Weights of a small transformer language model.
Size: 9 layers, width 256, 2 heads of 128 (1 for keys and values), vocabulary 2048, 7.59M parameters.
Architecture: LayerNorm before each block, learned positions, biases, untied embeddings, normalized queries and keys, attention and MLP in parallel.
Training: 505M tokens, 7703 steps.
Each number is 200 + 40 x the weight over its row's rms, rounded and kept within 0 to 999. Layers, rows and columns count from 0. The size before them is the row's rms in percent of the matrix's.

# layer 4 attention query, 256x256, rms 0.458, rows 164-174, columns 128-255
102,193,283,233,174,274,245,220,212,124,205,232,204,196,176,254,222,231,285,207,164,243,261,201,148,131,205,242,184,199,158,114,112,256,179,159,135,213,180,162,169,204,209,203,168,205,209,227,248,153,223,149,275,201,189,237,183,107,215,192,222,192,250,222,188,158,243,198,199,211,184,177,198,174,200,99,121,114,235,219,202,204,170,236,238,238,184,153,223,203,150,181,251,143,138,247,167,206,207,221,302,217,241,293,233,184,239,152,151,143,221,201,177,196,173,277,222,239,205,183,217,220,159,151,181,177,119,234,216
108,142,187,238,189,217,188,203,206,197,211,186,297,168,219,217,205,193,200,164,192,231,181,196,217,246,339,246,178,132,199,143,226,275,112,267,200,210,217,100,152,123,107,259,222,187,192,176,155,163,122,231,234,215,167,202,215,132,235,101,264,247,145,201,198,207,216,242,146,223,205,188,166,97,221,207,251,201,248,143,205,208,94,197,258,249,178,213,226,185,206,217,133,234,215,160,198,191,179,201,243,203,154,220,198,205,209,224,188,258,175,144,207,208,198,214,231,151,212,158,215,199,127,203,131,190,246,169,185
107,137,163,163,200,137,152,177,305,92,224,202,159,162,125,177,144,210,194,200,194,157,239,235,205,186,194,226,263,116,184,191,162,112,225,161,191,208,249,213,220,164,248,165,207,240,211,219,214,197,208,258,169,181,259,232,172,251,200,178,189,201,110,242,203,189,215,204,176,251,210,241,151,165,166,181,120,151,191,109,100,226,235,159,175,231,217,213,244,263,145,159,198,169,176,206,211,183,171,248,169,281,217,260,156,167,236,165,144,196,233,162,230,251,239,181,164,144,210,212,153,243,209,212,227,213,196,190,153
096,172,236,238,217,250,113,174,227,196,203,168,180,265,174,223,220,255,217,239,254,194,261,113,185,209,161,213,235,199,223,221,197,130,177,201,234,113,239,184,152,188,230,144,158,150,234,244,233,250,198,146,226,282,245,207,175,202,211,188,302,153,146,275,220,210,252,197,223,230,214,162,192,140,139,221,177,178,167,156,178,217,231,145,208,156,198,196,259,216,213,172,151,126,174,183,179,256,229,159,149,138,240,215,279,180,190,191,269,175,142,179,245,206,198,295,132,190,165,253,209,134,215,123,180,136,157,128,289
108,206,156,253,293,226,144,223,220,221,272,189,169,99,142,121,221,261,165,248,249,256,204,223,165,223,213,205,205,168,156,209,242,222,230,190,203,207,256,211,122,146,206,188,223,164,168,276,297,212,213,215,240,192,232,243,205,280,272,194,150,225,195,124,205,227,226,212,226,171,266,236,203,257,259,255,206,146,150,200,178,170,276,210,269,194,227,247,225,166,199,232,275,199,101,165,257,171,207,211,166,178,230,183,156,225,223,263,212,200,173,215,266,205,164,231,253,158,159,145,155,182,188,157,189,225,247,217,158
100,198,196,208,206,158,179,158,176,141,259,84,183,201,196,181,200,149,244,211,202,145,244,169,222,164,246,205,259,136,203,170,247,178,243,219,227,192,168,249,145,209,156,202,180,231,176,169,170,184,210,251,234,188,208,210,183,133,186,192,206,154,226,214,159,201,264,193,230,220,165,219,256,120,206,230,158,201,193,217,142,158,275,175,242,255,179,265,232,270,280,206,236,139,207,259,166,209,207,195,156,188,219,217,189,210,238,129,171,146,221,197,266,175,194,259,244,178,177,296,211,183,185,181,182,212,189,237,199
100,145,235,231,144,198,189,226,195,223,255,200,178,282,207,219,189,183,195,201,83,194,167,151,158,234,212,175,244,162,236,161,177,177,199,160,211,258,187,212,173,230,205,207,274,194,193,182,206,183,172,213,230,198,250,172,189,215,200,146,192,173,208,140,147,253,177,258,249,169,226,194,190,278,178,282,191,184,206,230,136,174,176,124,225,237,238,161,189,187,192,202,166,156,181,214,173,121,172,178,124,182,248,221,198,228,226,104,173,188,203,199,267,222,240,172,182,240,159,193,244,117,180,115,135,181,228,311,195
106,227,215,274,208,219,219,164,150,222,166,225,192,228,129,225,221,208,207,167,260,248,183,209,239,307,194,198,213,236,316,176,197,219,211,148,208,196,166,183,211,196,260,229,183,216,231,184,250,214,201,174,228,287,192,169,161,212,200,205,215,189,121,154,222,226,134,198,258,241,223,140,192,217,192,210,168,169,206,184,223,163,207,225,194,168,186,258,119,180,147,200,103,172,184,258,184,241,187,212,225,155,261,178,195,159,278,142,217,85,173,180,228,235,190,214,240,224,222,246,245,144,183,232,211,240,193,195,272
099,158,301,226,226,202,192,307,184,237,280,243,207,182,200,204,193,153,258,200,240,178,214,153,209,209,207,214,273,180,216,259,192,227,205,204,200,146,215,239,166,155,194,180,229,219,149,246,160,117,210,159,204,265,261,206,149,171,195,235,141,184,234,201,198,289,200,243,280,110,188,161,183,160,240,247,209,127,198,212,233,286,210,190,180,136,207,207,240,153,222,238,261,151,251,275,243,172,195,173,217,191,162,244,177,252,185,219,207,180,173,167,216,222,216,125,207,222,204,159,247,209,186,225,102,203,165,196,254
102,267,210,203,206,222,214,252,152,206,171,203,140,184,168,193,106,175,274,176,98,184,161,199,180,220,230,185,206,202,223,221,185,197,140,130,228,100,189,225,200,90,156,189,190,195,175,191,251,146,154,147,179,176,190,190,213,205,255,151,239,183,259,216,217,173,244,229,226,211,138,153,210,114,155,194,202,169,205,114,180,206,207,127,164,177,229,223,161,220,157,177,296,171,177,240,221,192,137,181,228,166,247,244,130,274,262,266,198,225,182,201,157,157,162,217,209,140,193,227,246,180,208,230,200,125,236,251,182
100,176,205,219,272,170,122,220,177,205,308,185,204,213,152,247,223,230,201,219,131,185,193,195,160,109,308,236,174,197,240,248,246,179,149,189,115,137,238,238,205,160,208,184,205,169,183,205,258,223,203,127,176,164,210,261,201,104,242,208,238,200,216,220,193,162,215,104,136,184,175,156,185,180,201,233,219,150,194,243,204,162,221,195,166,185,245,171,180,226,274,86,152,167,85,196,186,179,210,135,119,145,231,230,181,173,220,148,240,188,206,190,194,206,139,143,247,143,240,195,163,183,209,157,237,251,269,210,188